Weights of a small GPT-style language model, trained from scratch on English Wikipedia.
Size: width 192, MLP 768 tanh GELU, 6.12M parameters.
Architecture: learned positions, biases, tied embeddings.
Training: a variant of SOAP for these matrices, 284M tokens, 4331 steps.
Each number is 200 + 40 x the weight over its row's rms, rounded and kept within 0 to 999. Layers, rows and columns count from 0. The size before them is the row's rms in percent of the matrix's.

# layer 2 MLP up, 768x192, rms 0.172, rows 391-427, columns 0-95
093,199,225,236,219,184,200,153,152,169,244,167,267,163,221,186,174,217,156,183,230,226,229,241,151,193,225,155,235,203,275,135,200,73,194,137,181,153,201,208,249,171,217,170,130,275,227,204,161,223,173,261,173,255,208,170,146,280,126,223,190,258,142,158,181,234,182,164,160,198,208,178,227,266,104,231,175,251,251,188,203,226,191,242,209,186,258,158,261,205,212,255,209,203,178,250,153
093,232,204,192,156,208,184,212,180,219,233,286,150,103,246,224,176,187,233,217,150,149,227,179,237,170,258,233,190,181,245,182,168,183,218,244,256,234,161,224,206,183,161,183,190,196,209,197,173,186,162,226,149,235,225,177,225,192,212,230,197,234,155,217,191,158,222,205,194,219,127,230,192,175,274,252,185,165,178,149,142,222,133,199,209,205,261,223,142,167,192,174,214,297,228,135,318
099,166,222,176,252,235,219,208,111,189,214,207,263,257,200,176,145,216,217,175,207,169,204,281,208,191,243,117,220,189,139,134,241,189,135,163,221,192,184,192,149,214,147,232,230,169,237,149,237,125,149,171,193,240,168,253,149,224,233,223,240,221,144,239,149,229,220,180,212,234,227,232,251,189,235,271,180,121,194,223,216,152,210,241,212,183,269,252,285,172,220,186,204,214,268,207,217
110,218,131,203,202,281,196,192,171,249,218,244,239,135,213,204,144,229,226,135,229,167,213,283,145,222,244,163,251,224,115,167,182,185,214,243,178,199,217,227,179,144,207,275,228,150,178,207,196,239,222,206,194,180,176,148,262,216,207,162,264,192,248,257,133,159,125,244,248,151,232,213,167,206,204,124,215,213,261,124,218,153,199,217,204,133,237,167,230,193,225,211,250,222,171,185,171
110,160,172,154,154,139,155,230,193,209,217,176,192,200,179,186,198,235,227,152,255,162,156,236,237,220,209,218,231,185,246,297,238,210,256,141,186,198,256,156,195,252,267,237,197,199,260,178,225,204,294,116,198,167,226,191,256,268,241,234,225,206,211,220,195,214,186,229,154,228,193,187,224,176,146,156,184,210,204,237,214,168,204,239,193,140,226,268,251,214,86,195,174,294,152,226,168
100,166,242,180,219,240,188,260,204,208,215,194,137,137,159,242,245,162,144,193,255,245,263,270,172,202,163,226,196,176,236,250,243,204,199,203,212,73,186,165,178,207,231,186,276,164,131,183,213,236,233,181,190,137,82,186,211,166,239,239,244,265,182,197,268,231,184,184,198,192,257,201,228,228,186,164,268,212,211,260,181,189,235,268,204,172,230,192,131,178,206,211,191,137,227,221,217
093,262,221,190,203,176,184,161,157,119,151,178,188,203,192,235,141,182,154,181,270,163,197,181,166,158,209,239,217,211,186,160,102,208,192,137,216,167,207,131,237,138,141,181,145,215,126,263,259,178,239,226,208,240,226,276,136,214,261,241,215,216,199,321,227,183,166,146,264,167,199,208,258,137,130,190,186,196,193,257,160,207,134,222,157,126,240,215,213,242,159,226,186,251,252,180,223
109,161,215,209,186,188,194,171,283,135,270,260,160,188,182,221,163,261,233,247,188,227,198,156,191,227,216,203,127,211,230,236,182,206,182,216,133,184,189,192,157,214,283,205,232,173,145,234,99,244,229,250,264,208,278,245,159,130,180,195,215,159,195,202,198,240,271,206,153,231,162,216,229,150,151,216,233,194,185,201,249,212,231,210,196,233,166,172,58,207,205,211,193,204,197,111,202
106,159,180,161,240,256,192,224,241,248,173,195,243,132,168,238,254,161,209,151,164,193,207,189,240,239,198,163,217,274,129,193,185,155,241,155,163,183,235,223,171,123,213,184,150,203,206,221,176,253,161,171,133,174,235,245,211,166,260,135,219,257,237,332,212,246,263,212,181,181,152,206,263,210,181,208,217,190,133,171,314,162,224,257,185,219,245,214,155,197,234,267,247,199,116,221,198
095,184,162,164,216,212,185,280,217,222,198,174,217,168,132,242,209,175,142,263,151,92,207,197,172,173,230,235,239,251,154,265,171,217,243,175,237,231,218,212,190,216,301,255,146,166,128,187,206,157,221,179,213,285,252,272,188,210,68,217,223,135,209,198,206,211,223,196,189,207,204,213,165,118,190,283,164,214,268,148,162,248,204,184,112,238,183,194,224,167,214,211,202,147,163,178,254
115,207,170,158,208,153,220,178,122,136,242,278,204,187,217,229,185,213,191,262,131,185,179,203,266,225,253,233,157,202,200,222,192,187,239,205,247,152,182,178,223,164,187,209,174,126,201,174,235,198,200,136,183,191,227,209,164,204,305,186,166,195,275,91,136,182,187,154,221,190,192,227,199,184,238,229,276,245,228,236,88,280,201,225,247,174,181,123,143,270,173,183,193,212,306,183,161
098,236,213,221,190,109,228,189,168,228,159,190,186,198,182,192,194,218,147,208,178,200,206,230,208,249,197,171,210,260,247,189,171,226,140,168,134,144,182,112,247,165,202,150,217,183,243,149,243,242,160,189,208,290,182,195,189,175,182,220,213,219,227,243,284,247,161,190,236,207,111,232,196,135,212,226,191,179,245,169,183,208,236,221,250,203,134,213,189,185,214,210,232,275,140,161,255
115,157,251,210,159,243,199,218,189,160,192,152,218,232,261,217,150,126,132,157,275,220,304,225,211,216,192,156,150,203,215,203,200,189,179,175,187,190,212,164,259,202,63,214,211,191,204,197,214,203,201,217,211,236,198,204,225,208,223,209,216,155,182,238,257,218,109,254,211,224,212,186,228,180,181,228,216,232,224,212,137,191,171,168,213,159,198,219,154,230,217,191,267,271,272,139,183
115,167,185,198,183,182,198,231,271,171,204,135,161,240,297,216,226,189,221,132,164,167,213,253,162,119,264,264,197,179,186,256,209,215,257,191,222,120,162,212,142,163,242,212,228,127,219,207,239,189,181,191,237,153,237,212,235,215,283,219,215,254,219,243,222,195,182,254,194,229,209,136,245,266,272,183,142,193,273,253,160,197,236,183,229,203,188,180,230,198,190,229,195,107,155,191,136
101,220,197,188,201,254,253,217,247,185,168,204,200,135,240,201,200,212,160,87,178,241,183,167,226,178,222,191,253,160,264,170,149,266,151,234,231,262,196,250,177,284,252,190,182,191,203,225,145,251,159,254,217,211,235,181,134,228,214,132,144,202,143,218,203,142,185,176,270,160,203,232,200,181,230,160,219,161,206,109,171,176,206,189,197,170,228,229,239,227,183,219,246,215,92,198,192
105,216,183,274,184,207,215,167,213,136,253,232,259,219,206,222,262,202,268,153,201,215,180,195,232,208,229,176,144,203,257,249,134,196,205,165,183,192,137,157,235,186,217,170,189,171,117,151,177,192,209,250,153,163,184,152,166,207,189,253,244,197,138,261,182,229,205,210,216,188,165,195,163,212,296,166,142,218,203,262,198,221,239,251,202,167,233,225,161,207,236,168,157,171,185,199,120
099,163,145,218,183,137,186,205,158,198,228,197,231,210,236,217,160,181,157,182,230,209,184,210,284,91,166,256,151,155,232,176,171,202,190,159,226,219,188,164,172,128,232,179,215,221,211,210,250,79,243,159,110,170,195,176,168,221,186,154,190,235,127,187,221,240,190,130,164,274,234,224,311,243,186,236,225,151,194,213,181,200,143,203,175,220,227,271,220,266,134,218,212,209,171,238,267
099,194,143,75,172,164,118,262,269,181,196,237,186,182,179,179,168,214,161,195,218,210,112,271,258,235,195,226,245,213,232,195,194,258,228,196,216,185,63,120,237,140,170,227,191,183,227,230,165,200,225,226,247,180,210,265,241,260,218,152,116,215,223,253,167,154,206,202,182,120,104,214,207,234,182,283,229,219,239,195,223,217,204,143,165,165,169,176,180,221,235,242,213,212,139,163,207
098,109,158,178,263,264,187,281,115,188,209,161,251,220,229,153,146,238,220,187,224,195,231,150,243,164,221,236,234,212,156,201,192,241,196,152,166,157,200,215,218,204,166,241,169,211,169,174,180,212,203,165,180,194,166,199,185,215,232,202,213,118,249,202,151,213,145,106,245,162,246,159,213,220,205,195,148,187,224,193,266,174,253,227,281,229,181,253,147,168,214,197,122,258,240,194,161
103,172,204,226,216,257,122,162,249,180,260,111,264,236,217,156,87,169,261,201,187,260,233,210,199,202,218,151,158,180,190,118,252,161,208,152,288,219,207,201,145,209,186,195,222,213,200,182,189,211,197,151,253,129,222,168,132,157,249,166,184,167,194,213,255,252,201,133,212,201,263,134,247,159,197,197,178,188,156,215,245,211,245,254,235,303,210,164,198,223,230,179,230,138,232,213,144
131,128,214,248,111,187,182,144,194,228,164,266,223,217,146,179,160,236,194,217,177,195,215,203,259,181,218,203,150,163,226,270,238,229,195,193,210,219,164,142,176,181,276,122,175,180,194,209,224,204,245,149,169,128,218,231,161,193,196,170,201,185,228,178,220,223,240,268,71,230,250,185,221,128,135,201,243,246,207,185,127,224,112,174,163,154,187,212,129,277,166,174,210,235,163,146,241
100,201,211,225,174,151,154,189,247,160,170,223,196,200,156,251,265,274,235,272,176,209,129,150,231,267,286,190,178,146,255,176,198,224,246,125,245,169,229,218,187,131,295,239,176,283,191,158,180,140,204,115,257,216,222,194,266,174,227,279,228,184,236,218,253,144,160,225,245,232,106,224,172,175,272,257,206,204,161,174,163,200,132,102,206,197,198,199,247,190,126,231,172,208,279,197,133
101,181,183,166,260,226,203,149,204,224,181,169,233,160,266,191,181,188,222,162,199,162,243,214,187,245,189,222,246,256,190,261,162,226,247,202,226,159,135,247,195,172,229,289,270,236,244,162,196,248,203,223,183,244,263,163,184,263,130,213,132,261,221,233,172,188,205,244,187,214,186,155,219,149,249,231,249,177,206,183,169,123,280,223,225,191,163,157,229,222,198,229,179,224,227,209,284
091,187,188,142,202,226,120,207,158,158,281,180,198,130,206,166,170,211,221,207,222,202,208,189,202,172,242,145,212,186,130,151,146,164,230,203,227,176,149,150,233,209,182,149,228,216,217,173,233,261,128,270,199,209,239,173,314,194,228,166,193,262,142,198,206,133,235,176,188,160,211,231,208,241,211,318,139,275,231,154,139,169,171,190,301,166,100,246,146,219,156,168,210,223,217,211,223
086,256,189,192,197,244,169,161,206,215,174,221,185,161,155,178,105,215,236,194,227,203,223,277,113,244,266,186,212,225,193,198,276,166,140,225,189,140,163,185,225,263,197,166,231,213,296,242,228,119,145,207,173,163,218,140,163,146,256,202,177,273,162,253,169,246,254,175,173,235,297,228,182,173,234,237,272,203,212,193,287,135,197,225,179,197,259,201,164,227,212,215,221,182,153,180,207
102,184,240,189,233,241,140,221,249,232,199,178,217,233,134,208,228,203,285,156,119,135,167,164,201,144,217,220,222,198,228,161,250,164,154,135,202,218,160,170,158,188,166,164,195,161,248,173,253,174,135,219,97,213,180,219,245,188,199,203,212,161,176,198,203,188,189,120,192,182,164,238,205,216,178,214,168,194,210,211,259,281,203,229,201,241,223,199,148,190,148,219,169,200,172,222,169
114,273,156,189,228,212,206,203,191,255,244,231,236,191,245,220,225,164,236,106,148,212,170,178,265,159,102,228,250,197,101,150,200,118,226,165,206,237,194,190,182,145,163,195,249,192,207,272,184,217,234,264,133,153,232,209,230,130,190,311,147,188,165,208,158,165,224,179,135,175,240,216,285,261,213,191,188,200,144,226,156,140,232,261,184,163,283,200,203,163,150,174,218,206,245,212,238
109,257,207,159,255,246,209,200,204,185,246,274,244,200,165,158,161,128,216,234,214,226,237,196,246,193,191,238,167,232,319,149,240,164,188,156,167,200,236,255,220,133,179,257,243,193,163,184,240,180,237,238,202,88,201,245,203,89,237,226,225,300,214,191,218,254,142,176,167,197,244,226,250,227,153,183,181,225,203,226,158,248,119,189,246,213,200,116,259,180,176,242,137,203,223,176,227
094,249,172,264,127,207,214,240,221,155,201,222,163,264,216,213,244,231,187,215,284,216,235,207,201,213,224,187,228,219,189,264,130,256,213,187,201,190,207,231,198,168,267,193,144,236,224,170,231,165,251,208,239,255,147,192,244,213,145,183,242,137,240,97,179,190,293,80,197,213,191,195,186,205,284,198,228,134,230,175,142,207,197,118,208,220,212,277,160,284,102,229,157,232,152,206,126
099,193,210,251,205,248,168,210,252,213,175,219,242,161,204,134,191,186,181,183,201,205,148,228,101,206,232,262,188,221,249,199,176,163,222,228,220,214,233,200,186,169,171,161,125,156,254,153,250,174,239,193,276,141,178,202,197,263,224,130,206,183,241,161,281,214,227,122,155,243,272,186,194,207,209,278,177,245,144,223,209,180,120,194,237,238,168,230,261,190,178,209,159,256,195,217,266
096,247,143,206,228,151,194,217,188,164,238,210,211,179,227,192,177,241,136,212,215,132,203,172,227,245,170,163,135,239,164,219,199,267,154,220,152,196,156,211,284,239,231,186,128,259,203,164,189,183,209,175,197,185,200,175,231,186,199,210,187,214,152,187,238,203,99,230,217,176,168,244,244,220,190,263,249,171,166,249,171,175,225,275,233,215,183,155,222,180,182,218,200,143,259,259,200
116,190,209,245,124,205,189,204,228,181,146,289,246,195,205,258,237,181,216,170,239,171,172,209,132,203,215,181,207,244,160,255,208,139,141,148,265,229,199,215,209,160,174,300,249,182,230,219,212,205,202,162,230,296,189,170,224,177,136,178,188,214,105,117,171,173,208,175,174,217,261,175,182,169,228,280,210,192,137,113,169,193,154,228,179,194,190,213,241,170,217,179,200,254,198,190,231
100,237,141,150,237,163,207,117,251,202,203,238,248,168,249,208,139,194,210,164,239,186,124,136,216,228,223,147,197,201,148,198,231,214,205,208,250,195,240,198,173,176,205,215,173,230,201,228,131,191,224,198,260,194,211,133,200,244,193,279,263,270,203,184,195,229,145,165,287,196,246,166,154,283,184,193,219,238,238,219,202,208,217,170,235,224,241,189,223,139,262,202,223,273,199,230,179
107,225,210,227,222,256,219,335,203,165,194,156,228,168,255,163,229,192,204,191,202,206,257,193,239,249,186,176,155,150,231,187,191,182,174,186,197,243,210,174,198,175,229,187,242,145,178,204,209,149,179,168,214,253,292,223,138,178,281,261,206,239,263,225,205,231,223,261,199,176,215,209,261,198,216,185,206,227,158,241,236,186,166,165,189,217,168,177,240,211,214,205,172,208,220,177,115
090,178,281,230,227,182,230,169,202,156,246,122,159,257,139,259,194,191,196,110,183,212,189,274,119,170,275,217,213,198,175,213,160,194,144,148,242,169,208,151,187,159,149,230,298,190,135,121,201,177,156,167,182,253,247,238,227,163,205,216,224,239,177,247,173,235,206,206,158,184,222,224,257,188,199,237,200,167,249,193,221,243,211,296,202,145,172,166,230,226,208,161,174,172,202,216,168
106,184,185,269,241,139,201,200,269,196,292,180,238,199,206,204,204,215,238,266,201,197,213,193,223,181,219,159,148,132,239,187,204,132,277,224,202,144,166,172,178,145,202,206,173,192,152,284,250,202,122,250,188,147,214,200,164,207,251,168,161,175,177,247,189,189,201,200,209,209,169,229,141,274,175,204,162,241,281,163,183,275,200,116,202,175,151,176,170,208,179,261,232,299,171,99,228
098,195,249,199,215,263,176,245,253,180,145,201,223,178,154,79,246,217,242,188,171,212,238,194,195,259,191,233,183,253,160,240,202,187,153,188,216,219,209,224,248,170,233,138,195,203,168,216,187,145,272,192,199,226,175,160,193,223,230,153,355,82,215,239,158,178,244,241,205,142,155,136,160,159,228,212,166,199,244,204,263,151,212,187,181,197,195,128,155,202,196,227,168,176,195,261,163
# layer 2 MLP down (transposed), 768x192, rms 0.153, rows 391-426, columns 0-95
096,181,241,179,153,193,282,208,150,171,159,174,169,158,210,215,223,231,150,168,268,197,173,129,128,263,176,246,144,198,224,189,226,201,186,107,228,155,203,228,229,249,135,198,226,159,183,213,167,202,143,146,165,201,184,159,225,227,205,193,141,253,174,144,170,187,219,260,222,225,221,171,236,177,211,198,245,230,190,194,245,233,195,233,199,178,270,237,179,174,157,173,210,215,184,259,249
117,269,233,142,147,156,188,192,124,160,237,94,184,164,182,254,180,216,251,167,181,255,184,197,146,150,131,169,221,215,235,279,233,220,199,116,202,216,233,133,143,192,228,203,205,214,230,234,135,217,157,210,207,189,211,214,201,200,181,179,202,171,145,205,293,88,277,171,227,147,216,206,234,165,157,252,269,196,211,284,210,166,178,186,173,236,192,270,149,158,208,185,249,149,168,145,206
105,152,210,232,228,205,165,122,143,248,192,182,216,151,208,132,210,248,124,153,221,232,231,154,175,202,183,232,195,210,286,185,171,259,229,174,211,150,239,157,205,242,156,206,275,265,165,222,221,121,172,145,183,181,212,166,197,221,239,149,215,262,121,167,229,191,210,195,204,185,162,171,193,190,246,242,189,259,254,212,233,234,191,175,165,235,200,148,237,215,140,210,249,196,262,206,198
110,187,166,225,233,222,186,224,171,255,143,208,161,122,233,216,280,260,135,234,185,184,227,265,216,212,201,245,177,251,173,126,138,241,197,252,231,256,173,201,159,166,228,272,228,108,150,161,197,219,236,142,247,163,216,175,200,228,243,191,200,155,222,152,144,159,241,225,214,211,245,182,207,202,149,145,206,232,210,159,220,181,175,254,167,173,129,222,155,158,144,218,164,209,182,241,145
105,206,132,192,187,177,240,227,168,195,218,244,175,206,161,229,211,274,123,175,199,258,172,186,227,175,144,221,198,163,205,180,121,200,178,139,160,178,184,210,254,204,157,159,209,222,232,269,256,283,155,194,191,225,127,254,201,226,232,215,250,244,191,214,177,195,142,266,202,205,210,166,214,220,157,211,154,212,223,260,181,294,212,161,122,120,219,293,165,218,170,172,166,214,214,282,207
102,222,211,196,169,214,228,225,152,99,189,215,205,203,148,223,218,242,228,183,198,175,157,187,216,168,132,237,250,257,195,219,169,199,124,197,133,269,178,186,282,232,125,208,205,198,211,257,195,127,229,177,208,245,157,199,211,176,231,181,197,160,162,227,180,163,187,242,195,236,197,187,225,127,185,197,146,213,200,207,223,262,223,248,216,191,143,217,132,144,229,276,137,162,193,212,230
094,186,147,165,195,267,244,205,259,210,163,131,210,223,212,236,172,110,305,185,182,133,184,179,192,209,201,223,270,275,202,220,201,157,210,224,188,217,237,245,135,180,212,234,225,224,204,223,197,182,161,236,149,174,293,200,213,191,203,212,212,206,303,198,270,251,202,141,178,209,184,133,157,246,183,137,189,180,187,187,262,125,208,146,203,193,232,151,169,220,137,245,214,244,188,286,204
106,210,182,126,178,212,190,194,174,160,180,196,124,183,217,214,239,197,186,189,227,164,228,213,161,264,124,178,166,264,215,197,204,157,215,199,219,212,198,285,187,127,215,209,291,211,297,224,224,195,273,153,146,244,222,157,274,206,133,162,164,165,181,115,197,214,172,188,156,230,229,199,153,136,219,142,205,236,241,160,230,181,131,163,173,206,159,162,162,174,205,146,221,200,180,223,207
103,233,188,157,163,251,163,117,193,228,166,230,175,186,264,200,218,223,228,192,230,206,262,146,126,207,142,150,130,297,150,244,166,198,166,181,188,243,255,237,191,143,197,204,148,172,148,144,160,193,184,132,181,231,181,212,167,239,169,241,214,153,221,168,201,226,235,192,253,248,214,115,171,162,270,243,190,185,244,229,146,185,250,179,260,197,268,162,209,200,142,188,260,223,188,156,276
099,185,151,176,207,187,174,176,227,184,144,266,286,133,190,210,169,200,155,206,234,107,164,237,157,216,201,189,183,225,227,189,195,226,230,141,183,155,215,134,179,147,234,150,231,215,157,215,211,240,180,255,223,215,182,235,132,189,211,242,177,206,200,218,138,290,244,173,205,204,195,168,221,189,180,313,171,186,319,209,165,282,219,151,253,172,200,251,235,210,228,207,165,230,252,193,208
093,247,242,179,252,195,265,162,194,242,257,166,205,255,134,202,216,180,188,220,200,180,191,210,213,158,296,263,214,121,141,270,158,202,183,151,223,184,185,274,212,226,215,196,159,179,265,177,224,232,187,161,122,159,153,274,286,306,173,189,190,263,192,148,228,192,170,221,189,197,187,194,198,199,254,153,170,179,277,198,219,146,176,263,210,149,128,235,152,194,145,224,238,219,230,236,148
107,209,198,254,251,167,196,179,210,137,266,159,139,191,191,224,147,167,198,232,234,151,211,218,200,199,271,298,188,185,213,255,244,211,166,211,208,150,168,219,252,199,208,185,204,169,167,189,195,195,179,195,157,227,214,185,168,203,141,204,180,149,189,163,185,197,247,244,234,162,205,186,278,261,192,192,168,196,185,160,248,197,229,173,192,177,192,202,140,247,182,189,159,206,254,182,181
120,211,183,224,124,166,192,227,219,205,145,228,182,186,156,218,255,214,247,213,240,196,157,201,191,266,285,185,200,195,148,211,257,239,167,231,153,206,187,224,193,180,183,228,163,213,182,169,187,194,153,163,192,144,204,223,142,173,257,205,141,167,225,231,190,163,186,171,250,229,266,226,248,209,216,277,149,240,147,236,153,180,128,169,244,236,168,243,159,221,255,232,276,177,146,217,203
109,209,197,219,205,200,152,150,192,176,211,195,188,269,188,145,193,268,189,240,305,156,255,201,268,329,256,111,250,189,184,275,153,203,104,175,222,191,298,196,183,158,251,190,216,207,234,204,211,225,204,98,133,202,211,211,202,176,188,212,185,180,206,152,174,145,183,175,163,158,238,135,246,222,192,182,169,244,254,134,223,142,208,224,119,193,180,175,192,257,206,184,134,245,226,263,203
099,228,180,146,161,188,222,287,217,193,139,204,233,219,196,190,205,223,217,279,198,195,243,248,171,199,121,198,205,251,123,234,209,181,161,252,224,230,173,215,224,220,194,187,247,235,197,158,206,185,235,222,222,157,177,216,164,163,231,216,194,214,141,183,143,230,237,279,206,254,248,239,210,249,167,176,170,221,229,231,160,260,221,213,132,218,134,205,199,177,116,193,197,215,230,226,205
104,284,214,161,235,158,222,189,138,210,214,187,205,163,255,141,207,175,189,215,183,276,213,236,142,166,185,182,328,195,176,249,237,196,91,190,186,148,182,238,202,160,273,249,207,245,233,177,230,182,250,190,227,164,171,201,213,225,183,160,221,226,207,265,182,177,230,172,172,145,165,212,225,158,188,196,192,138,247,109,277,206,226,264,197,288,230,164,135,148,198,232,212,169,250,147,185
099,247,209,181,305,217,182,213,203,181,193,157,227,203,165,159,278,136,205,195,177,184,223,158,151,206,241,151,285,195,230,179,184,170,237,135,206,166,282,173,128,197,198,178,149,171,221,227,224,187,170,153,208,98,241,200,219,184,182,209,212,162,189,201,168,125,150,210,254,212,260,212,176,165,203,245,205,177,173,221,244,210,179,227,177,179,192,207,200,235,129,150,233,187,267,238,225
097,249,257,203,195,209,215,175,224,232,229,197,189,212,234,203,259,152,201,169,197,209,257,156,224,296,225,98,272,154,136,244,151,189,227,229,243,221,160,204,238,279,177,193,133,283,216,142,197,221,197,176,279,224,226,187,153,203,162,208,124,299,220,170,146,153,204,258,221,230,193,220,184,254,215,171,240,170,236,133,166,209,160,212,175,172,136,182,181,170,188,163,165,171,210,221,244
109,226,187,201,162,185,166,210,190,247,218,142,194,263,222,268,201,211,170,158,261,182,153,138,182,175,186,144,136,224,152,157,212,150,189,171,188,233,248,193,214,170,191,274,230,274,238,193,221,194,189,197,224,215,186,185,251,160,190,195,211,186,296,160,143,177,195,162,201,263,269,175,194,140,200,170,179,199,109,142,224,237,268,184,233,171,204,291,209,180,239,179,183,238,178,238,189
117,205,187,181,239,224,161,191,205,253,252,239,223,102,250,204,192,273,263,187,219,262,164,124,140,187,215,191,149,123,194,245,211,240,223,191,200,223,177,184,184,173,233,161,215,196,194,204,163,216,203,156,209,146,224,152,233,140,209,201,196,282,221,204,198,189,167,211,188,167,163,135,167,250,195,184,177,209,180,174,135,208,164,267,236,188,204,183,257,180,299,258,214,168,177,263,156
136,197,209,184,187,171,188,280,187,221,259,250,154,131,205,158,170,172,239,214,219,206,200,223,199,164,193,205,265,226,251,222,240,137,191,206,187,213,146,224,123,198,190,187,193,189,259,218,221,236,202,160,211,183,257,163,204,177,186,181,239,207,211,167,159,256,226,241,170,110,189,207,227,91,244,229,175,258,218,140,225,160,182,220,201,198,239,210,235,254,231,181,288,271,148,177,223
090,173,182,182,163,160,241,235,218,293,212,188,239,195,209,144,162,171,194,185,190,230,202,194,220,177,166,208,241,272,153,233,235,160,185,252,237,204,176,250,181,250,151,217,177,194,213,211,262,232,206,278,170,235,205,211,154,188,232,156,224,276,180,202,193,285,187,114,242,195,197,239,189,253,83,174,184,150,254,156,261,230,193,277,189,130,281,176,149,249,251,215,295,240,129,175,168
099,164,134,216,127,154,189,267,180,173,202,153,145,222,149,156,265,164,161,175,241,189,209,213,247,245,194,219,211,150,210,142,206,180,138,214,187,213,159,145,182,240,252,198,216,153,231,182,238,151,240,135,219,193,133,216,176,183,166,213,271,289,209,153,264,187,145,163,195,171,233,197,176,201,157,207,177,237,171,191,100,251,188,154,212,192,200,254,259,210,227,170,158,136,169,185,141
098,193,219,165,160,267,119,213,173,284,221,234,246,210,291,199,248,158,169,194,237,207,215,222,270,183,210,193,128,129,252,201,210,132,201,216,218,264,195,248,268,218,205,230,155,243,284,177,148,204,155,236,197,268,218,147,251,199,257,189,198,156,179,214,233,181,178,307,179,246,197,65,245,248,155,189,247,218,163,261,188,144,166,173,198,160,187,187,160,203,195,197,238,182,180,199,210
090,240,203,159,244,198,162,139,258,142,237,208,120,170,230,195,212,223,238,272,225,189,287,212,163,183,229,177,230,159,220,124,210,202,200,198,205,227,152,240,218,195,233,152,142,138,245,224,130,188,220,200,221,167,199,103,208,191,227,187,207,243,160,267,207,198,252,342,214,290,212,193,176,252,206,233,200,215,198,201,195,217,152,271,126,259,211,214,162,179,165,219,164,127,173,231,198
106,188,192,241,199,197,186,240,178,222,218,164,138,162,140,168,246,173,200,178,230,227,174,217,125,266,139,227,236,170,197,209,174,214,285,233,117,210,167,177,191,230,236,230,163,211,200,147,281,222,242,104,152,324,181,201,255,195,152,185,247,264,186,212,135,172,234,116,260,216,209,197,245,180,203,211,208,133,158,212,188,184,292,243,240,254,234,199,197,151,143,215,220,252,158,217,122
103,205,257,197,200,176,165,225,179,196,190,175,210,208,243,138,206,207,227,141,176,214,177,144,267,174,237,170,199,206,161,222,227,109,198,205,211,95,209,250,212,208,239,197,201,247,240,271,230,212,231,303,162,206,177,201,123,108,243,219,184,180,231,200,217,226,181,162,205,208,208,230,237,194,182,256,199,168,170,239,237,200,201,177,203,202,286,164,166,175,218,230,243,225,225,226,216
099,157,249,206,161,162,247,152,154,171,283,300,165,230,214,158,218,168,232,196,209,183,225,276,171,177,157,201,209,144,185,154,223,233,254,186,200,209,198,165,140,183,172,196,233,209,203,249,196,312,190,111,169,230,186,239,176,128,226,158,213,218,197,167,225,177,156,168,177,252,211,241,136,206,236,159,212,224,215,192,241,295,270,105,258,128,345,164,234,243,190,153,220,176,203,213,170
097,197,98,209,186,224,200,94,189,188,302,234,235,253,196,137,181,246,178,218,194,147,192,228,215,203,196,150,175,227,204,178,242,153,214,196,168,210,213,193,166,190,202,165,143,191,215,269,175,181,145,178,206,178,171,195,289,206,212,192,259,175,226,227,213,158,152,229,194,120,150,204,216,235,183,123,232,201,167,198,215,188,207,169,203,245,276,244,175,136,213,241,182,230,88,178,181
100,186,146,177,168,250,142,178,255,300,196,152,182,195,179,230,237,221,217,212,194,179,161,165,184,212,168,165,204,147,250,185,182,173,181,206,211,202,177,201,171,194,156,139,201,240,201,250,237,145,236,167,187,253,180,176,228,207,265,249,180,235,206,234,153,215,165,257,224,179,179,232,193,252,172,152,169,210,209,268,268,322,194,105,245,190,228,204,156,187,138,214,200,141,246,171,285
089,240,164,187,205,180,267,146,227,248,227,174,270,260,243,208,253,149,254,220,239,234,194,218,153,127,253,162,188,184,203,214,181,172,231,222,220,268,245,202,220,250,179,264,198,218,173,162,224,146,181,220,217,240,203,175,186,175,180,167,204,243,174,191,158,212,196,153,175,229,206,213,134,205,145,145,206,255,135,171,248,235,202,193,185,227,231,223,216,164,228,186,163,204,216,216,212
107,207,245,196,183,155,205,229,170,185,219,158,252,301,235,213,185,173,149,121,194,133,241,164,217,229,172,221,175,188,215,233,219,144,209,174,242,154,175,161,238,206,251,193,149,209,186,127,172,182,232,233,229,245,219,197,199,185,294,193,218,191,238,147,248,193,197,152,226,156,265,285,233,213,190,222,238,216,176,156,182,135,218,255,265,165,250,230,131,141,220,179,164,196,181,174,173
103,221,168,284,186,259,192,197,226,220,291,163,184,167,102,205,277,89,227,207,196,243,215,202,259,194,243,173,241,213,202,255,184,182,201,197,257,202,184,211,171,174,231,224,180,275,192,161,104,193,257,242,237,202,185,169,173,272,183,228,227,257,243,189,239,193,180,229,191,153,191,219,152,135,268,189,252,196,213,187,245,192,181,135,184,261,167,163,190,221,150,198,187,153,190,296,181
108,172,209,200,134,256,144,189,209,125,265,167,187,216,237,255,143,163,216,188,167,281,202,182,220,201,190,154,182,216,219,212,300,200,217,145,207,175,205,198,184,200,202,289,260,254,244,156,206,168,273,200,252,198,215,246,238,193,229,210,140,261,208,193,192,137,216,180,212,164,237,202,166,218,216,230,216,201,193,195,244,206,201,167,215,181,177,181,223,219,235,264,207,210,201,223,176
092,182,247,172,209,137,165,195,224,226,207,184,137,182,175,171,140,288,235,160,231,220,281,150,205,200,154,260,215,188,205,234,246,240,192,176,109,237,230,208,238,211,222,232,149,239,133,189,214,231,236,234,150,239,202,182,156,247,229,175,188,246,196,182,191,184,121,282,127,185,206,178,180,235,187,258,183,207,148,236,227,199,167,183,198,184,201,186,246,251,229,192,215,258,216,249,217
098,170,198,208,252,153,158,193,218,129,226,184,215,199,191,178,235,225,247,231,119,214,244,213,202,125,190,235,127,197,131,214,251,212,179,205,215,228,210,148,110,219,200,167,156,181,203,207,138,136,201,202,241,114,223,157,176,215,98,245,189,176,245,232,177,291,261,194,194,191,216,206,147,230,201,208,249,194,175,171,237,265,219,176,200,262,214,207,199,157,148,174,181,206,160,146,181